From a checkpoint of a small transformer trained on Wikipedia.
Architecture: RMSNorm before each block, rotary positions, no biases in attention or MLP, untied embeddings, attention and MLP in parallel.
Each number is 128 + 24 x the weight over the matrix's rms, rounded and kept within 0 to 255. Layers, rows and columns count from 0. Numbers have three digits each.

# layer 4 MLP up, 448x160, rms 0.0708, rows 265-291, columns 80-159
119100075154104116167086132156091100164125142099114140119104144125118121116109101145178116102150095138165125124125077145149112076142124118148089111105102130149131096103087151103112139154138175136123133158139111094104159133119117144134116096
096150126145147119133160146113135149100115148146135125126160074119141138132084064098124121044101126142082159145096097117140165122114082086107170141112125159111142088146143171156160097160144111145169191128081110083187152146110166104129137112
127094149115100117138135125171138181092127129149152146129087092112122173134090150169113093107136152115108121072164096110107139123161143167133115102125160086097093112111122150155170145111114141141107122127127138155122099099099137168119130112
136107129100107139120139117128123074154135133125130120132109142148112132139145123093111090110174174112135093141099143117177174150117131129094110114103115112086134164114091091093084167113136102158147130131090123117120069115142182090094095131
097112066100158139146164180105112125154125123182146141108136142122065107114159150156110131113158094136137108148173119134154118159139141145130073099126137112069152131130101130114114141154159129116164125119126131173109130121141119144140120164
106123163132128129110107121121130119184109154105123132152100105090104137116136149157134132138159105137127130124139147126133082134133141154163103097146108145087114116107131132113120115122128153134126098119126159125127111145103105122122131114
111134133159127123123130130155139136150149138120114186158117170123094117121144129095123134078144129100116129150100149110112147106163174135142140129170106116138135114096153105123100134091113134143119081157112112107120131145157168124121138107
158127136161095117148160100125173135113162139154110151097131141146131165105134105118116146122113154145120140163115117098134076142093119156135147121122123156150148122155083141151125111136107132082134141139135100111136173118117141101100123112
135146114153144149127153130109174156109096114129121119090146116155118099086169124102170155139123103089177081138118142107146194126101126125114090158169173107103105149155119122084100133115140145119112133118153123126145155116144094114113125147
163124119085142175116141105151165118177166126144105131138111124104144132118137088111103087120106151110170089126157127143114100170110132060142093127143146116063107107170124117193135156112118154090117081160116139111150111113158135154159147120
184149154141142104125157109125092141118132146155116121176124126148144129148155164132150120147133180138143095170140127114091124133134161111096140130159191149129103126149136154087137097140154137145093128131177081116147140136108134150146134134
115206135108094142154139126149119113127161134146084059122111153144113120106175108106102168116171129127106161083066143180148136176103134101142121130126131109170123132087093125102123113128124136139095155165120103109170181144154104140123102128
162147151130089173149114162109193096112110073141107117163132092160105129129137114122135167152152158105116098121114158106131179137132152132120095143130095131137142108095117142131083153128156131139125092108146145142105117128108126144118141102
163113142100135111097126107099096177130148138133090129091106157143115146143167107139158139126138127114198174129137123094098127128101095115136160110130133160091143142168114158112132074087101133112136134111139127162107146151196106113130146104
155103154066115112169128136161113122145165133140072093100060171137134104152125111127089082129129156087117115117141117161149106147126146118088159114180100076123097154157114142148091121127096129095102148120124164136136170128118123158117132198
142082136157092135107116176106126110116117122094138090106189158143117129104186136128150132183123141137162104078147149081126143122122101074104159118106128148129122134137114117139139131105128125128093129110116122173133102114118102157149131116
110144100126166148074101115119118112159109130109096114090078194146071106135134068127142167142170100151154179142121138157116079150125098140148098112084121132103155141137132087115161107157081101139181135145151123099179145101161116113081134141
097177107118152109110077134149051092154104146139140142140122117188084153145122126098067158146137184125090155121125133101134108146135133141148142133085090075101141153108096140125152133120100127132160125092106163141128155140066143142090117163
119138133173134092147141139137102084140137101157179125104123129156110094143138138162100131156124098101092150151139130126121076146150128130140157188141123130094141121155113137151201098111078156134130094078153110156119148120139135203098138153
140128132155138142167117116134141105103099127128134137131104079107153155196115113162100115129133119117102115124126121096110101114131129151156141095112119120100127147132105126076095102160099149124134111084094086137107142152101166112127124140
140099138082143100143117107156121098119102129095121143147108133146133127133139092069111157170162123131144154133096153152142139150093117143140140149181119100125112119069111111146072113109130085131148148107076141144126069108158102115108154092
161095114184136101140145090150132123117188133108099134134138123130139146144175131126171154100096093148114113127076148137134123143130186132130118139146120157089110098139167157106125114131106151138153125155171144103136121113158111106183106140
060144121124150168109119080116091095069150105159122178180126138145118128119095139173162149124159121142120134143108131127156154176145102142143146157150104125117108119138154100131149107116142136175117123129123140152110139146138121155093110121
113104111137154108139120132108114178157137104159139118113132130110125131149126147113106128134122131164103138137132120126114118081095124143131124127100107154122113146131145149140150147108154129126158134099119126094123158095164145088131122144
108122138109140114104137115133124125110130132126129139136100150160189113148123149141094109140096135160109181106139147132149148127140137155129129140112153143181127131099145141133158141101132102124138119128152118128112135102122142137144117131
119120148098082180144088155139125119131131107123070133146128150103168142146118113142084125124126088143109136183088157138131162110143124160093155098118108161106164157060104119112125183147128105104152130116105134110126099119143102114130170148
132142105146150117137134123135136135144138159143127132122138115153083133100126108099129114135130145113117137105148128122099137140102113142125104124141133123103151141122106111125111120132115141149121112100141112114119103135114096099155110110
# layer 4 MLP down (transposed), 448x160, rms 0.0655, rows 265-291, columns 80-159
116135090158141095132098146161144125123137141114124153146072156088116135111126180132144131177149087137103131133136112126152124114122114113133129136114148132138109133101122153136115112166101143161105090142192151121149152153145102138115111112
114097110116117143150121098119106174159178133093145117082057147150130095136131103078116150132130119199142118120152079110136134164125188138153174133101113141104129155160149151125130067130118165165157092136126112139108153121131124073145143141
143083151094146126113111121180136143149107132144132166125139124099135145179079145096113115127152112124105142120112148107133124104128172146119140095178171149124122123097114138178168145141174148144111089149116131136158111146146116124118148148
122151119171130153184106139147090129150185152135125171132166128168113090129122166122105106129107110115103110116137129110148083130139168102103187124109133143089102097089144138129109131067114105127121118083154110105127136173120128158117090145
169098095092102116102123146108133150139102136152104064123156127114137114116173126138131146138092116124149138107088117117146122104156134156127104124150124124134138105171168095152160142125110114136165123116151151160127113142101149130121155142
089122174135112118144088113125126117117139119118135118172128157110096099109123147121121111140129109147144127120138111145135161129155158076143142146121116145128109129117111100109128110142085153140109135136152173165139119145110072126125097122
124097103133079125116079155122105123131120157153146127134152142119087132144137133096129133134112092128130124162106139087165187124124125075095111143141114097148149140124152138107119123073147103130142154138180141157153142116114154132108132097
115129111128126120108153113126123139151134136125071150120130129137142099147109116154151130103153155078107146113094122121097123167097112127142137129112095159172116134148155142117132157118147155138160159204078135090125136131106142180119147121
125159158126095126105189109097157111114140127168144121145129114122118093105093124133136111170127119117146153131114166135076123113095075114140166154104142179132157121116129131124140138130118122164055154137136169133107118168138183180113124157
143132154163108120145107074110174115143138111136094104142155141123134108170131138071128128061129114150116090123153106127134139116154127112102140145098146104130111126112093106154156111154085097178130127155149139131110094146080112162119099146
125176124079134098150144114125127110142096139163135121112100108137097163139151138116096119128130116173120117176101133143163151132157124137170108136162144114100110135115122134125140155140092098128141179127100133118127108107135162115164135103
152156155136129146109101157128139102095159124193099107143092108162111154096148106124096128056110162175138138113110123116153152091182122135198144144096146132122118128147122129159143159104117129109129113109072106128144148129128173135153190041
132077132148163154141121151124153089143145134086096140105150139163116128118125100142136150103150134150126151148115117093128151150135141118110142149110152156130146108163131146133096135105150170153130087111086140158125132137104086140137155111
152088153102114098085134112139141130117155101140095121162126125137104139134117093160153121123166097093143171145088131123126117173112106134156152122136103137134147153104122115147188109134122143168143109104115107140112161101188066107162140165
106124092147137135091109077100108136107093152124147127112154162110124133119117131104093113171116156126184138104090106109098130128122119163123131157112071156172149130123119124113145119103105129091141108139178120118106091103136167107097133131
140147148142145162141167147133134145141160117175087099109090118178158069124169118142156115123131173095112136119122110114120108137129144149100119120140163108104111107146122181141109130145126128141115114151152129159158085134136149106136122121
140136097121107121089107106149106170163088093120124132121077184179118175094103121136126148101177138158153151131089123178160130124131120106131154132123178092103141115129150101150185175128104105177148129134123151134184163111120104135133160119
147140087153137134139125150066115074112134167145157095110150083141127143095128101150112152119133135086082094108151081133128133171142140140114149178074117143121123113054163118153105134125151199101098150135084158128112092125110091117127133081
131135136140140177114156126090124114112093082136148154117121072132150095100121137145140111134130088121111110111169157146108074126090100127150091102149133104136113118094115077160149103100129128129098108121118141173197131105137081164140160142
127124109123151136145126122103109113122146103094148115119149080153148153177141095150137112127151113110147125125164142125106132149097105112153161127124082144115159148142113133119151126143115084119133127092126103129143165126070148115111157108
107174124110090173134177131151102145087074141128138075102153135125164159067108134131152066109104107128165157076165130127130161127134119160129121139101122124158138113128130121143111129107134143157157118114115123127109133130136128172152093096
134096182178124121107130137104109156125148098166121132132088135095096117158173161090202185149148043124161123139142141156163123173143163106149134152107144120113122110172142105110130149140144133173128141159152093143147140136152109150159109143
102135184133096082110110119120170115148140148136111149133109117159116156113126095162131092138096102113142184121166093156140155151122125176128157146159138132120122085089102124159134099158116134157125118122110148161109159120122145171128159114
138080129110149112085095116152127101152140112165103150125096105161151106124124142135109108106126133097132120140121141162131136128098123109136147102180150137135141102105107157084126135105138120118141138135098141137138166109124113129140157121
142145125130125119148169096132134112126112104166141103160158129106134118148138126143088090142108110093148137132124144132093131083122100146119139156123161145120103112130152122111091132098117090114117139157104126131119162081124110153136144106
119108184090145166149121098103158126163144124157148067136134146185101160101120172144104094128131124105128124132145091133144129114115122135098137155166113148124123147124120118170114130083122170140147126084118121117137124097113135107129165127
151118134131126139150134135102100163124101129133138104144148132105151127140139153154126117109125106131136147077137131134118133123130114122144122110154124100139098142156128125153160124128095106131142109134159109120134128134131132133132121133
# layer 4 MLP gate, 448x160, rms 0.0818, rows 266-292, columns 80-159
133155129122098132118134153185189091058109115123098178166195108116113151113097081122119072121081116103132143156064125111152138066130098127111140162116130131125123157078138137136132156134116078124120158091090136121180114125093131149117130094
101185121179152118146151101116126119126139119126123091115134129154136150112155139113127160124095112134128142122106104115141132173093096097115111158116145172120158164114162105115102129119137135104079145099121184083114129105126146120175102134
118160076121144142081116142125104136176142130131146148098165139124097115133174111148085139123131102144132135129174113135117070164125134115115144115088129160130098108134136126190112095126120081132146107135136107107144138102121102146140131173
126179147122138116081115121111154142116129131120175117139126118104102168095120145130118135136106046143097181115091136137115115139151134094129124138129110163131134124116177110123126127138104104154064124127137157104131122103138120144178141124
165125106163112095155089144134085134106116070130125140148146171144132101146103144085165110130161153147164134144113114119131176151164125054133148166120133134156118111120106134119146144141100152130124149184146144123153128145161121102120085100
151155106146152152152092136091116120119136112126121137108142099132157144108145142130162157143132156130152109142140152125108144151097147049139132135098140088127149146177149147123160113154143151127143140116158120156136143158098105099163131139
168143132172109145140141157137160133160163130124097139101151151138099148066150111146150149146136174119168136179147148099161091157118106112144112113120144148132132118149114134147100080139115120124123136130131135145127159131140128117099152122
129110131150084145132087127103178110155102131157094092102122124131104099156160132123113124129131111098120114132138116128148109115124129138098093148129144095121117145118129110092116136098129146107138108158142132149136161153165136111124148139
123139148153154109105131122096126191140150105163123119109136139139067104139146142097141119140149105119155118129136140142124203152133097138108122131073145103134112157140158115135114074146128143125110116095157142100094071140108114177179102107
113125118128112142167115141136146102146164119147106133125144158120159129150102105144150143160097160136168122112120143149181102151116123158111148130123173105102111097137079155121137134123146159115128100164168113133139138095115165127145148159
134128162083116127133148121137121188098126150115123130163107126119118113095120123119078146127096158148138138131087134136123153147152117148150127082166106128080151141120096117175140099103125113069051141094117121135136152128150124131142131115
167113146100184130110100117143096141154169175120109152084154140139148099166126112136100153099165109162131185117122125102113112146130134115107140123181141140145144117132143146125091104098116164112128116159084117166097138109129087164138169131
164122121116117127080152122148122105099117117128093142132107149149089144105156128091099085122162123094134124142154113088110109155106115102155139110095150082121146154120118123109109104121106100169115124108135135148101126132150130146107158143
152145080167127127173152110130148132113143116122171124142171110107160098114124173122138109097118162118141140098153169119135132167112117122145108119094116104140094180149169151078113134122082078159096063178148153123083123165144147125184125151
146168138129126141099141131123123116137127122135106128104143088147098108126103165166168151160127162131119139105116143143140134102137124128124165140083148144103120090097142178145142138122158125146133106156168144143141140130145095152139116114
149094119093120084112122116166148125132143168148130083117110165163099097197145173134137119135161177139116084123156133085119117127122084136135066081072082107132151189128120159091078136122094097131112110090121129124057126129145155178141115138
099136112095134110108113144099148107131108135094152131166132083111126100222076154076088118145100137177099153110152146160105157099128132141178120140143144115194149103092122140142180199106186087143140126136091127127118143120151154148104125066
118112139101115137121103151136111117132148172084135132140097173126131110107150109109094151115099154110156101153129140153131140146097135123117125101147155118110140147127077140094133173130151150109133170148112130152133116107103117123124139081
140136118139130145130140152127140142121124130123125126070145156135101111073160129138164157148101147109151101123130161102130103134142087150095159139067152091115130089111112133143130080105135156128138113133155117140085086125128088100145134118
129131096136138159153159106149128121136124169118119110139123127131079115097137142123083081112076127114093108132119153126136121131126142148112124164120107160090130130149142116161161129111086117145137087104149156112116107143135109107157106108
114204151141121183137140177098143101129123106133148128155147084125112139118080129123096107093132119126146128173172153121133130168118132091148112179125137109129080137117090136147138128135106106108159135150150094121143153151116172117065131112
100112138110124138111140133152102112128138181119142157155133158132135134136096116131100152083119145142106131114102112169104085135145154127203121084138116119104124139111125104160169146149150148126106158134095146120152164121165118150136101125
115123121128142159160098159105135130137175117159112125107156120116134149127122132115125138146113127134102127088148124100143155110143149163102095119091134154144114137136140135101133119125123126141159125132138140100100112145105117139147131126
124139121149121106136136125119097097145149135089116135130125153158148131113112126102159141138121141146116156125111145120141124138119092147111096149081103138146155118148114139171152137112127113131092132134134096113150142119145154119176114087
143126128161164103162139132116137156107121122174135104100133111142141096098145165127156143158117144141135136109132131118123092122154130118119097126107140129132148091146129122161135131125147126117115115140103153137089126118101149147158127104
114090125109147105124134133106114169120120115137109139134133103124126131131103123147143136142121113100139153137112116120095128126136123143109135113138089124111135112143117115150137106126113139118131117112150141128122135134099114133135113147
118131136152113135149126144130140123102138162140116145128110150118104166147161104135138115147126118137152113152127132104118109121146130130128115121108146131155128147158139136151120135117111127140087142154152124167136141133131092136111127125